Weights of a small transformer language model.
Architecture: RMSNorm before each block, no biases in attention or MLP, untied embeddings, normalized queries and keys, an embedding shortcut, skips across layers, weighted sums over earlier layers, capped logits.
Each number is 500 + 40 x the weight over its row's rms, rounded and kept within 0 to 999. Layers, rows and columns count from 0. Numbers have three digits each. The size before them is the row's rms in percent of the matrix's.

# layer 3 attention output, 448x448, rms 0.0469, rows 244-447, columns 168-223
177:488499511563578543529445532485550469480526555525500489478538500441497438500575539460457463473457514488501508472531508444439515558510487572450548413460520511534465509495
086:457548521524544498517476482492436529511500490478489553484502505505442511491443534589477494527498502403473528399489494456478476499465483488488460486523523501478488468534
094:460516469456511472586560466478576493494527548448571470482477481511500569557467492499483429541483516437510515482563452508515532425579480453506487547470444558537503485499
091:545520535581484540538506472474501418461520538484537507467503604461459507417523508524485530484575500470501449474576485520454502573485525429417441423511488459531496581437
108:513513473422504489446493509490513491631514616575468516501523490520565494501512445478531477560520469470517491397501528502545481527485503520488532463477521547456460517457
092:556491536501477549496489550516566519546484465511498465472412554466516472498565545443519509500423515535487514455490426453458488428464478500548450531540482389554507529482
101:499509403556488521449511439511543517549470477450499518378476522465464515477434504479568491533494421458513492562505559485530408466529523493487448507527502514462529530513
094:493476534457530509439452470496512498485470435450566513480491487498442554562547532482520431532501508553567426555452478467402525405484500514548551502458390555509452465461
089:559480520398452501483463511463548536494468530496549452528510474544503551537544488542529461518536468500481505472462530489580525471427558514533554531483485473514557511445
103:480499510475527498483461527489557508502506496554546504526505513507528583488530527475521429479435556524506556438489479544525488497540535495615468556490447637441494555633
097:512481548565465443538596479504516570458490492516537445540448474527521565456471473519458467439510479515567544463465493549463469577541487522567459501542503530519485527508
107:476557470484532460574514444529552535478469476497444491467450531426558539525522476512473562486505472475509535529502530506542488459491556519476515537502534503457560578513
105:410484524507493554493529452468505543539488464471541533558561571521545489532550447569549525511518474577457504501519511477500539569394461544473453576481501522465461523537
090:582546527492467507544553499429501452571472485526508492499485472505489505489523457439470515510457564592547575458462542526498452486516535542460449436560523543433558522462
107:560475532535481525547441516538464423442489491488461496481574532458583444472534507474542389439491520490525473536550542459493557502570506507485551504427440446532445477483
094:482510517524497456493502526542561581522474513461456535508452430521486470493508529503480571528578411479567465497459429504463577578577459421467503546575449470477515512509
095:494459513478487496556468455448488525473558540510512483474500515491484585506441499485430520505455501506539454482496529434506485513514563536449518469524480494499500555596
097:533523493488517458554517485473510511521508464477456442534460456533488462469545469537502525485562475455491552482496469532494451480442532446473432493546501528547489547511
098:524541472495533499492509516471524492480455492477500540527476550514521467577506507514493492478517483547483459441483479483439496544501499544536490460542520542524502519473
098:495517505441483474514516501519565426521444504522474584495500514516478508499468498519513542545538590578539552511438495487557452470594517498601506464442509475395526472487
103:526536453509478507503449514520509545519496532529521455485521460530497437407551505473473527484524539475490442518599584532508514529472508484480477552486515434568497505521
101:505436480501543475417491457468472524513458488522492516474421446464458509508495504453504456510500529415491483414535522375517527565403497561559509420508496524537482501543
100:479550516457483467500502527465485498462535501514516512504460515456538449555528442482520495575468545519589531535548543593499474481522497536469472562484531437473474486494
101:529560519417522483534465508451456488499583567502489508429528506534500479510382547498450542490545476558547495524437434553475424514490516565415501474444551563505492424424
104:509541502511528449423570498531417504473437496539544521494470459463529507538498507477529458516520531468460425544400461505514535471414408502548477515501484546546495412518
087:513452455492467494490523465434522470443504522532535538507467540530503472502545539461540444568455507560483489556515535470468531496595414512455443465483435487494500470483
091:469528488429457448478527532553499519487481496493478458556509434537485554457537447456510471510487463559520420523524527438456583465451572466594542500465577553475492571437
107:531540510505454509499485551445533461499553415442575464538489558500464565572461541559497495542484510505398555497488535434503488527533523468476492449475450504494485539548
092:545561522508596529452563497561535470521487494404548520482460544483449491527529533416521455547533447515462528493486465580497489544526472434475469462517536553545525537509
096:504532521461482490463476499480495471524523470513539518552515467543518491542514495455433496501468637503489499496510552542506491499481525486509464511476523607444429448481
102:497492546499419477501518507497497492472495547540461529504477503512535462524482477541530546544503412490453548526514455500452494446497462387445483492444474539456443495443
103:524500585480487473455527484506483506578409503525512462491552568465509524479540509440505566449477473433442453554586468534541507531566485487539459469437464536482544547489
099:442485524504468517469506518487459496549486557539507489479486561510461551432552473487457524523429484512467527453510537568526478530554540508557455492543484520485434499521
125:499510427465438496530537530458472477430446546544444530462538444541467482520487493493436524524538514547499494488505517544525534452482524438555443502552510468459443514477
107:574450468421487458524551533500481465394485395533569472468526585523361478519509506474495479498533623539529498573478441486516484459529500474499505488457506483547479490478
088:531420468524516475421487430493500500526548559495514553497503544523566488458553505414464425499500493473471460511544501510457432483472490432480435510396421488565495578486
101:532464531493477535521505481475514443488512470465511509515480479509489532489457498465467478453518449460467492477469468529451536515522507428581447511458466465469486537497
098:515489529473457527557514493407431542516490434538465587482521501535475499438468554434500401608479476502471457530487464491514524504539504529533524539476508524511459523457
096:480478542492488526501472467526460494512490507464478529476516479530444501468474539486549549545491503495461498454491442404479482489429499494577457485540552424548502506496
114:559544509465523509531477476478493552522490480459523520568533517532477473522498516520558481526481520520528527578511475537479481574451456507544478573511508527553492460491
100:496556463584468412459412511479531454517468528531459512503528506463567475486484559493499497495441554488508539545554524536513487475529492458543515473499541491571504454468
095:442500549481605573488491466532491497507510518474445482440518537508508490447500492562478508521527614505542515440538545487499543473510515572525528534476490537513494498563
100:480546451484502491479392465479573523556559593447489450508411549479477494474536534475535511547490491451503481556448541501438470458540487511478480454544550453475460479490
105:516472537526478450454508489535478499542471528467510558455468532470400517551523502467455495471508465505485526456465527457486478457511503501534472452504450517450478498506
102:476528521542508547588429478437513472466551509504530521481491532430530461482481480589496558511518559498581430526514570488528470447438543469540539569517458415515522495467
095:525487495550483466490519490502521494507548413489492552503586543509486545517583402536442576484500543528561484432461482503518469598540546506559524500542509470448498520412
096:504445572541450529530532548451514512519529525528589539532490458457490530575529564484507560457486473538372506452448490499524514494489453504558524487492570481475514491570
096:519514531550420437476395547474487517551501446508505503579497506491506514555485456412485533482448490562574532513505482474484532424517503507479520405470485527515485467490
099:572531525524511529529458490461516496567480524474564569522514510537475530534527405600492509477458510421506580533502520543534608558469510454531548475513528499486540446524
100:486523566511543437509531477530563591538432614425509481570467462519536498513497492558463505462506516513467493493443522533576492483470533516508595477523495552515503494523
105:461463533550558545439552525451496448515488541572566447410477513504491484451537521545520497506449404410458516604495446481453484550570513520421548459480460450460444474537
097:510466493507499475522545527458479460447492450524465405511502477430496502530497482583449611501550496481540499449416565610498602527438459569480519481576547559394455536485
099:525501497519521536452463428517502519475498481445488441528510519383512442500510498445494546493531446453554416564444522592490548551465498523425493519502526435526512495528
100:508486534462487534556538478527424531591436542566517495463491556574559512521533590544507517531561527433441471535464511566432474578458508494447435517479492426436504486493
107:524520469501534489419486510456485433521577534576508483499420482509442519433488580526500433520529492498514509539555409500515575469472470546477548522495493427421450546514
181:466531500508534512522564511514525456495492523501549498493531475482531409471493547503475520570501454599485528492462500465537437492487498524537513488540523524491517447519
101:511459563517500544500527434455495528550502502478454500527471538465458462418511517534445531448493449506399428470516532464486502482592460427527517473535577480475470535504
107:492521524427496455473478518567501556559514510532506466485420501494486463488493487528481514410489503401512409432490509513554518504497467486499534485525496522532488501509
103:498534522607495487557488502498622463454517494413541439613580523458503557553494513504476527503538498517473571447541501490475454535472459491529482583487489499545494524464
090:499506506502499539530489533469529494489514506492486599479475536520524569564538505551528474552516469536583539466492504515493476527429542515441493481446529479497505403429
100:561499542470472519436474508564469521472448506498481536483535528507467532473473472463529480485511512505527414561479564593480577638496519512475459451483491522473494399512
104:552473508488466475529514480520512585469506443438476520546480511566513515511554544456526465546486466511466549450496515496463537568486499484508488468450488488474555545528
096:515489505498497529477505463475456518473528471522484477452459477490477476542429512573510551480547508570507458556501476511583498444443475532502539548474525453546498441422
087:475492473503512530549531484433566503481520481484495483514514506513520505547413446460445499501486444478506545502430428531484397439511487513406500542497579482450493518435
102:463491564448507418464542491456522532440517514531562527547467528526543487545462534494480525532484514544501519498439506544508547534496503470650489571461531479532453484520
096:479545464539516466473535489541467546449459467461499507534449489528485476505458463531458483486487528527525474478495459544483443509493557493493466519576479457455517566441
098:549486468488513475491459563531538495472423401516625490440497503505513521528513513497555459497539591505514524479542492450508497464458448452512446470434491426455525529529
099:523552503438519498470458506499440490468550439566482488532590501525525492520423454549479589530481559499498494475528540510516530567516548435513476547616441553528550543463
104:463430529478634559468513512586554479509530408543547543485537525441501475511546506499505483517523409539515561464461384522494473507502495545549556477560451505477547456455
105:473547524474525474498509496516502481505569471527416426467494496453509537523501507489456528477428567440489503503384495437490537487481468507486534452505532533566494497549
101:519457484573493600459468487564546476522527589499521489535429528475534521476515526504453502492471460538521473461415483511479555472497586519508543430532504477469500494500
095:540468514491544472528581533515529459506521481509539520525543452549482530483540468506562499526393571488584500510436425532508442557510472537484501461505598439548527464551
110:449450539488511549540486498513530419493521534462507489515436506491480532531576505496476456505511421443474473542509480535432529458451514478591465530477534562445511516468
098:461470544519507547455498500515511491485470562538500498482508537420567475486497554509522517495451567548453485535431512477469563459485468570523532504503533457461513443530
093:585515513505477516476503517550471498472501569471485482499479492490541466420491524408473445520551449428508407533577489491432498514422571523508486517442574452523476553574
087:492484542459476465507467519464518535517499520475525529518531478497510464506530558547491501577550463567612570514388418489486458512501521433447423521506493513415509548481
098:497540463477536507466460558517486564565465509518492524541520494544594474494486492435515514506480452550529539524518534516587462516571516495525551540488538526513530486578
099:516460436525480518514584469493493558528453475494574453452449484472440430495482536501518465488437481500428513490620499485500532558455549536465452509435557591482505515473
091:472494490531536530482531523529451456487491495482456569470502504467447503550468575491477512468499523499447427514451475452514505478511583501488530509421491453419494510545
091:504550517485539479556521551487477494448476479500486469566496487459485485482521465575551583480527437537465549470504523511519450537485395471542499506516466497511515460458
096:463500508542460488524528514491540493500490524537544450442507508526518496482490453432533525492492482478531548547487429456492467491496464474556451530475504476545426464529
098:501583485490562552476479461494518502483566516509506536477563509512503440510515533547582588573561437516516485533551564419451512433467487554469399529479522572429505450492
099:436555445482497539539516522492533424488517502468512554467487452461433519487540531486537519525459454444472512464534482529481485506580475488472468463586449496496520533503
102:463575507458555616531456507522561411516567462549475551461512514527480465484525534472509521430491507510468559510477474413506469540538515534519570497507515626498494500447
095:559568537517492492498516460503464476493499495486470482455532531438539467438524572421531522499479445497462491488582539498471519522518409504525484540508485526533455476413
095:456522501509502543474570431535479460476505487485503556483466534468519479517489568451516558445538530495491522482507506490521458489474512523492499452497543477485529561522
114:505594445500509479548467567507400487463367496550584558473596507588410559506536458462529517481502464508505478528497503503469460503526465515480493504486543516422498530482
108:616501499516508493492576529547497492515503512449504559481456535561468483488467465412447516509453457430476484508502538471496520482520508531439481478512558496512470453470
102:544550504513512496483480505497527509488493437471524501477563506462449565474537490556514513480521572555449520530440539572481563505467458477581527518482494511480499510565
096:441493522430494507524525477568469473481493537514535495429476439493400524511531553499496544489515477478462531405452484471523454509504505534477537473498471458490485458500
100:544532451523475520512543500485507502548465506497511529539518490527499553445521503481420470456490392517477466448534470509531463499510498483435526505484489444548463506560
104:474457462480518477505461473474510578540488405512516491521521594453449459552525538445534457492467469471470501532492527451432474491597444478439529524472464501516457471483
095:538413573549556457514483460406543511502516543507525480489498454558486506532445438506482555505518514489519376457534515439520450559456588514421592484450477518448545498583
098:570470515551503513500440437504511520506461480483500467506486533447459487468521496517525496472450529532522521575486535485477531467474492540555545566564520443504543550548
090:462505532529480483593461531481423482467473538484581480482502495528472564541489471422553478527493498489544518544555490517554493493504513548633502591474459515515463445395
104:519617472513465475494460528454524466525480556438538508478488501513491519467536478448516416489498483455517492545517570526469559509553507466457495467384459458573460567484
091:492484422500536542503501518499525495521460538538486513529424475496475457537469470460490523559473445444542417441525528512525531600503523480430485492427582561433519423473
100:471402486444462508487448510410581483445469521534542522451508561512461527518442560562546463538507440470509544497511546502385528438561452487429473513462549543557471574509
082:452535482512517502489518471537533473497506523485482515474548485509515483518528527462468549443473440464453487509551493518494479549470509432504539458442516461493442492454
099:508468466514507496501457523435550529478539518549572511498456525510509507495430464534518492557542513524530472510518477517488529427519452516411526466526449554483503462483
122:570472499530490432531526472496518462523468481470588481521489516482442552511450513535546541515543426449478477486483441551491535507540517508415515497489500522473510484449
091:465509470521442449513476558497462551576462476536457462498493446491543521542553506464592467532498527501501523477528454523545463464465453486502499488511530488514539478522
110:470479466420534467553455511528477476515449501471490478547498516457525449474532549481543534454486611424546390518532528459483552527493472518424482504487507461548507479525
099:528495484487517499495431535480493477490545461525513520533463526540416537468565526498535429510499481520508423550520514514437470517473528517466549493447519510604440565495
097:521464471448499481511491495462472544486447463454438449425482410466455492440481480492495459491475482446507558545579489546442457513519507505481454495523533498568491496513
100:516496491506476408480501471472529558563470500476460497535505502535542465467539495453547580504583478438538562486460494546471407508511430495523535530482538454491488521572
097:522489450503504517509430499514469448448460468388508492454510569541505422470522494536523489473531527497529454526529539562545547558545455473491477476523455402482486483544
097:500481456479527513549520514475498473455549515470525553483467481455474569521432504530511471509533437519484551516511520581489424519427469491523486532503494490478521492467
096:559476518529407464519393539522451471524545521546506490540472442481532506531503572534491520505453511527505473470532573481487492387416490524471529453489514526553491434401
091:465578544598474497481606531517478570480412470526507475499524444514515485495507456513464500548533514459460526484479517485438472519567515456485415531499485525441531476521
106:425462471508536519495464463469511533431497452477469606523497559499525548458464514484545525487494540472506430562510505592500441556501455493543416523468520467528554523521
101:461461519535520484454492486518537495484529488537532488472496499523489570565499495533464510534525457575464556512508482454523410480508482524485524534529503535575434476483
106:502537545456542447468478575469506540494407524477489471547519469513478517544511499555522496553546496542470475526533445488505557535413553511505501500467557459400480489418
096:482497488481464533533540500443452495440531474564489457466501508470502485606488523506471513459514495541492440500511500500502561451543478482518461494442506499518457507502
093:532434461481427467581516551555492465486580464521483484519502455504414483491467444478507414464477478459542485491457458543521480502536547496508562558524467491460505502437
096:412530407427484470429481508442485529494509501507490496535553451497499527499584440561427530461540443458497511507508473507449565507435541456513572517500458535457562545508
098:482537423515473551502461516491522479412529465418256499549495349408563492488501510537507463457545514467493508512502473522466496475524480468445519444448485535478491455538
090:478552545546473511481502515512504463458490517522506568531514526525517522487501562553427488514475503511444431504469506549522460523480560481539582477477527502425445525562
088:478565499493515520504508539489436418497509559499522476468473507491532485478564501507527545498489551515496481518467466459477496459540518423604500484515440533480503473515
104:512545531473522470470514446510418526511469495451526482471542490558510521523509453567492498402548544551504459476460505456538493551499589553481499413464484466543539489492
102:567497576460499485515525454560494497554472581479439453542519469461529471483500524543538539474538503560499524476540501536548525531477463547560466511530486526550502542543
087:471488498519516562459434494514505495464564451558511475467463564509434475472520549526538466550510414498498434493453552542552512479523451509506487526486494461408436458512
100:504455467507499460425513436460545551562448471519527465504458398531569513499446480450485446541486441526549519525503439603541500494473596520527565452562435512483541512585
100:442535495487525475497502458504481523475485518519528476510526441533478547539560506553492475449577525475498516449506513485514513595463397445475510458444480597501533496471
103:529483545481487457543432474438512484494456475412525516512541465503499486496472568515514442607519551375511477478465507380499442480524561542506493549453555491518502485510
101:516536483520524529451534571521512506533396486555444538499454440520472460519494455491437514538489520463492464470552501496501493471455481517506633562509525553497499519495
110:524528507491483426459470488465472504545464478455474439455539444495517490494464495516402490497470435497491485555458494579450596511450516426536552499486480517531446417502
096:434479532512499468487596463523492495484442420522488480471445442509391456500519543529500581504504600559508531519472488428494431520484527430471463511518496445523527537485
096:462465539506452468450562459540469559509456510446543447520530463519549516511546501539437510446484555526470411396541460505537469356466512482510491480536514526458524548468
093:467461540523554477526505495525517509534491450525510508494453463515555508520524460490492480492508521550480482521450489537523491477508598539502558490453458528411556540451
084:458438440496518513524504508478460496426491504521548525504490519481549509523482475502531482486518496512559560471430506443413556471466469429494479440497498470626501517502
103:530507513452496508533536555551486474496452542474562502474462551494476479459514497535583533573479533459538534438492544542511524599483500461534467530475503516490533429482
093:485519481461531467460555544505480532537461457488509483533551536522442483430475430530454450448492487553462455511517510551446542472521573502515433498510415499424489473483
095:438449518473520495491550498531498479492501474507470550489495496545500537557476577401442446531631490475421566477512493541563439476501526479450490534434442477486418536506
102:479476456491493498513487486540542481510509524497471487511452486484470566512527514425524497518535500486500482474509531511521532506461521502572438504473491535532428464520
106:488554404344499532503449504493529415483580446543545540437590510524491490458527456511528439524520456514484565516437491506465489524535515422478484460516382568459525477432
097:474480415520482500502494546500539583493449474572502404510509438514547504551445501526479542510441470483483472525484475478453570482397537582549599536540506471550540508507
104:487529509480510508428377529468485506470536409467445477583468509582486408555477497465513558515528448519519577559464461459519439562414507493534500610486511485459452474511
104:474535544404482543481481438447441488639442516508511493536481523473459483511553557498504469452483524468476495507553498551571457527507543532435484519506497401501474529593
093:429544565464490500490503440494513446486548460420442543448534579482499545450531498486508470418553489559498509506566534554527523470498570578482554433470438541440433512494
110:512585437468436425547436498541496448509495464479476502529484545558484513509496513398505445591463555553453518472525548508479538481597531479445466478514520424494484509500
106:515567483449539519490525545572572491439453509495507508477497482491466554518502510491496529481498406502524570553495475475541477527435512564570533542519503421528493431464
100:458436503565508497450495481533568504571516524541527492493487506529489470497440453505484505513455583440497476516500450543456587516660540443524487477536539498449509564519
102:579540497549518477522564491511548526557497398574521504475534486462583585404538501419491511473463515475493467547519487578436555611502531422523409452470594540457459509463
102:525481548525562475526457520443514476453542465517487499548502521546478433495401500486445483467405542476531480457588526499509512463499552538495460552546502512485482463419
099:516402489547482500498512445562544526495477544511456542450416479471504510432494499475561454498458500493515481468461508590518473556538552500479470485500485615533497465473
113:455565516439515529512504515486455532425412522482472444481573543541534492519476574551527573546496456515423546549584464537584520481524564486522505453447480550379470536499
090:521526478514510435447515496532565509468498526535560528575524580500513540522462465520445532577513471540538389464518483564510463508463489550401581465550566515499505580474
087:519534516515504508489521517499477457503523467525473443465544511462504513506499453415516578443553480521587520493475504499500482437531487523494470511503508408563499525521
107:512435503427508493524515502457563552486491476463454436454474422519445551456527524468509470452549493468411563560554547553532526569557454553514467500462552489556417497581
099:513460453491523539549465519439504518533490510511483498472583469543427544601465500573501547481480460476500551456505478472444481489471554499458488507504479442458428466495
092:536511493452523531463468369459511594628537471438517497492449444498484442522542557465476513492441559449456451460504512474409491503553502458439491494528568496505472512521
142:523517504490460513488538447490517527527479498447604460494455535516495456550500409516535519454479537487505532527489529421507471516472414561502521452476499445564591468492
090:467454509466510539534504549472528477509503502523498502454460512503490518506513545395542433577603504510422538515579455471444469521585453532410515582484503579468450543506
095:503463469481446506506504474458531537536506481454514440511442454521510506492568518530485543497501495495452536504521546513408534515481397458500453532493467555548560543494
102:548480458469478499587535466538518419531445468532499495471496511486474488529510457552418481493454442500479515470525498577507508457541533513412435428586473483514479531496
100:546594563531513451417471488516522517488461464485555500539524540446604454489588497474551478451498628488443500463521553465538489450449480483520486523458485558538529562575
102:475525521564512468497504482502457479524494492479530488503521513492454495492482534510450488493517460512512519506511502503515478536464490505494450531502528523468449449468
087:532534513496475530551520515485454454520474535482543560512491487548529515408480505478544575503506497458528503463395463534499482541486546499486450503539501491575482531582
111:462577522462506486484491477485529516535444495496482506521525451497534480502518551473474485598467512490464453486520508470563464520475501498565445492487456469490476480483
100:563473508522466478510507532493510553565481511561473418533595469502510569512535514455488564544433534510452502424476461499542539510488486527588499497512470417545538572603
097:519519495540489547489527490597571492465500496561509566551468534500550492549525489483500513493510461499474548464531549540483549519499497501505507486482504473457483492518
093:491522440452492528538533490518445475433550504458514496465405488484468529496504480490476538472455526516607541416548532524519449505446462499544585563453484446558465459511
102:465589464538477564460508535559517419519491499529494498428475530560472528487536537500510478506524479551414523494518540507541480453400440535519498528459498525574482501497
091:436504530479486507481508530463491552566531442544516556515482543525454516549526470471506543531564527551546562480456487434466480459523504523472519495555560562537546440469
107:497496412477518472524476480472493527531506518414521479513499444489435562552476471565482562578488397581553404499518491473513550523432565523563552477455587526478506457477
096:479413453444542507482455417516563433543516548458501565510468452400488479487473475478513460476474616463531479563503492500488448496513489477513428506451451437569444374542
087:540589561473549543500601511521468451461473510554510540559484522506507403445494542481517492454499556507521389497516541496414563416506538448478490489540557533476523541426
096:525507491496528542435490453461540510494547503495487552528508500479567473443461612461551536465516477495434444500526513527530485513547471508511507532440511521534462558548
112:520448513476480470474494405514579570526475433352477414492536418453568512483508569557536507506517457492485497388537480498544513503455440554530502478492537531425513524483
097:501395524457476468498507468490481515516516490436389473464444488481448476555538540494530468508558498483452490508516454502475583493462471533518536480474504547557491467495
104:535469529464519482503506520487530480528514501493489456521554462486562506514444483535498489581420514523590518529498454507554434464411554490509540522453512536530442461450
097:463439461514515519449505483476487490497501467466473481504410476452520424498476533497509571478509472431534456544452528471507467416571521469557533544467574407500521458495
093:524512529459526477507516535537505569498467553497490547519520452522531504467472510500507513449566542478448475520422501529456397514551455523337490509576478465450520457546
092:523509481501470479454508513528498484541504462480491498462513494485476564484558437560529452515533487538617487580408501573491506459568546546434469545472441451546510459538
090:520488481478448472484486483474524533557503465516440439531503468531477501515511501538538553487474466459586550489445472558493488564479434459571506477620488586581555479425
097:481436447540417555532487462441518512509512504480524514430551557492439537504492514550466471463475486466455549551593563509508547477434457529497513558529523516445535429509
092:600487546534517497467477532538516531480523422517483533540590437511468554510497424479512497471534519559537455524471493484401454492517498423419460462476520498556508506480
104:532485579493454523527506518494508476546586516526470558494509488500466489490438529491582443500477485491471543547510561469462512456524527511521427557503482494438507514442
143:509491458457566398425481489559541479478479474487440416490469391448536560517538546560472516495434464539465565468513475546558552532504444512480521477600439563449466477522
100:540556487500541456449509530500484494529431485559478395555532450500543522503450535452456478496421545489495458510518460453470549448572480487494425469493512463534449441441
097:514535476558463515442481558532509524579423526542543573514525562544539500490503478496505460576519544547528509495533450440517546456531505552491491493499455485429565485443
098:497485490489518475498492463479490489492466544468506564528478482487495499454475508509493489498497578498481532487527470450464573465460519474579499579476561558483532482492
101:439502494474580522574403437458537411497528537460505442443492462481375521562486489458484429447561466517487447481493479519516486488483470534502517507461553483543554488455
096:466527507533535453517487479465527462439495488494480399497415501493485450550525463499530421490419447517595503485440522517528568405463521483472532486476511509469560419455
100:541545536502462369503504512543547496489500492470507447564430549493482484446463480491535465531499552508527548533480431511525492463544519493439456417468553597516559466529
100:589456512576513448527592490513477480397542488491577469448530516486503437483528480522509474521468472454513518561503481457531496503540476447519535545484488541455486487527
099:492555431450431515484475548492510506466481547556483457535549455525496479539436537474477449478543485526506472458463498571547474574476508491478538491473530471532522508507
086:462541487492547494509568468468491555473473501518469513511548476502532551472429533453555443526519498502434477565537493385553488579493510421460502450475479522566535485515
103:467433529537479542530516510527562472485479545506501542517539522475473513477593540495441476476484560516472514491488514500513519432453485491547553450517499595461456468477
102:443477522595542476398564443494515569456465494506528491471486574480526505484530443584531532498554508507541494456443424512492551417540490480493501445546544525501532460413
088:485532493519537507490532486501456470446468460529525547471449494502449523496453512532492524566500550504520495508481500473512468453426555531513514485489503482524477482514
094:477528541499565515506517449577496504518463502474486489429526466489527522490495474466532513470480483495486493556517536405399509512436575476558518601449489450535532474546
098:515466503618484554529525438497499437530472481435498562490483483489493414554567533448471495594472528488468457551517501459528474412445496544479476497544475460489511449509
102:485536505538555488497507493506502527455477498475544476490490537489515461504454470461542421519534465490562470461480504586556462546518613522561468502420464423609493469517
085:545472463512429500483438474504484499482482481457509497443420486476465479488449493497463460490463442492543511541531507417466547475449537495586497455507516503454513525462
105:525504523418467505482513489456564506530470490506543441503541419438490461581506530481485429530452570480522421452503540529470540421440492546482489444502545490507487524513
092:515476516445512532521468459443529444441486535499479552492577526432511474492491473545497501425517520463509478512511502428451465511554500496451477419453455533604446509444
108:471540459475501460507549481462543519518447576463568514480521521465583457511469472522471516443464421473495526493472518535511574447505484499503554451491574481442518430531
100:586434486456487446481554529507519554510492476490462431556479479536483527491531470576529437380569502518484520605534552498571607542514423493570529459506480483641536440499
098:483534466493522478462519485480528497472467582466489499514523563515502495449475541531562517515476512477477527493466502449514560460484423514463488466512488479549470506436
111:455584507477518505556517636500543555500527492551494567542588488513508551478509486488490464579437488509488450459519469523523513440504500584525540463542535447485504480453
098:530614488517430478459486502631502400490503513463501526492491493470503555516498570456533478478502492454458498559550533451462506523535497459501501546446492518497499515475
111:488506469452545495460475602564479414495518434524482482480493505514427527484545558439410470523451466462492517461499455545502523575588465580524503478515602480511460491504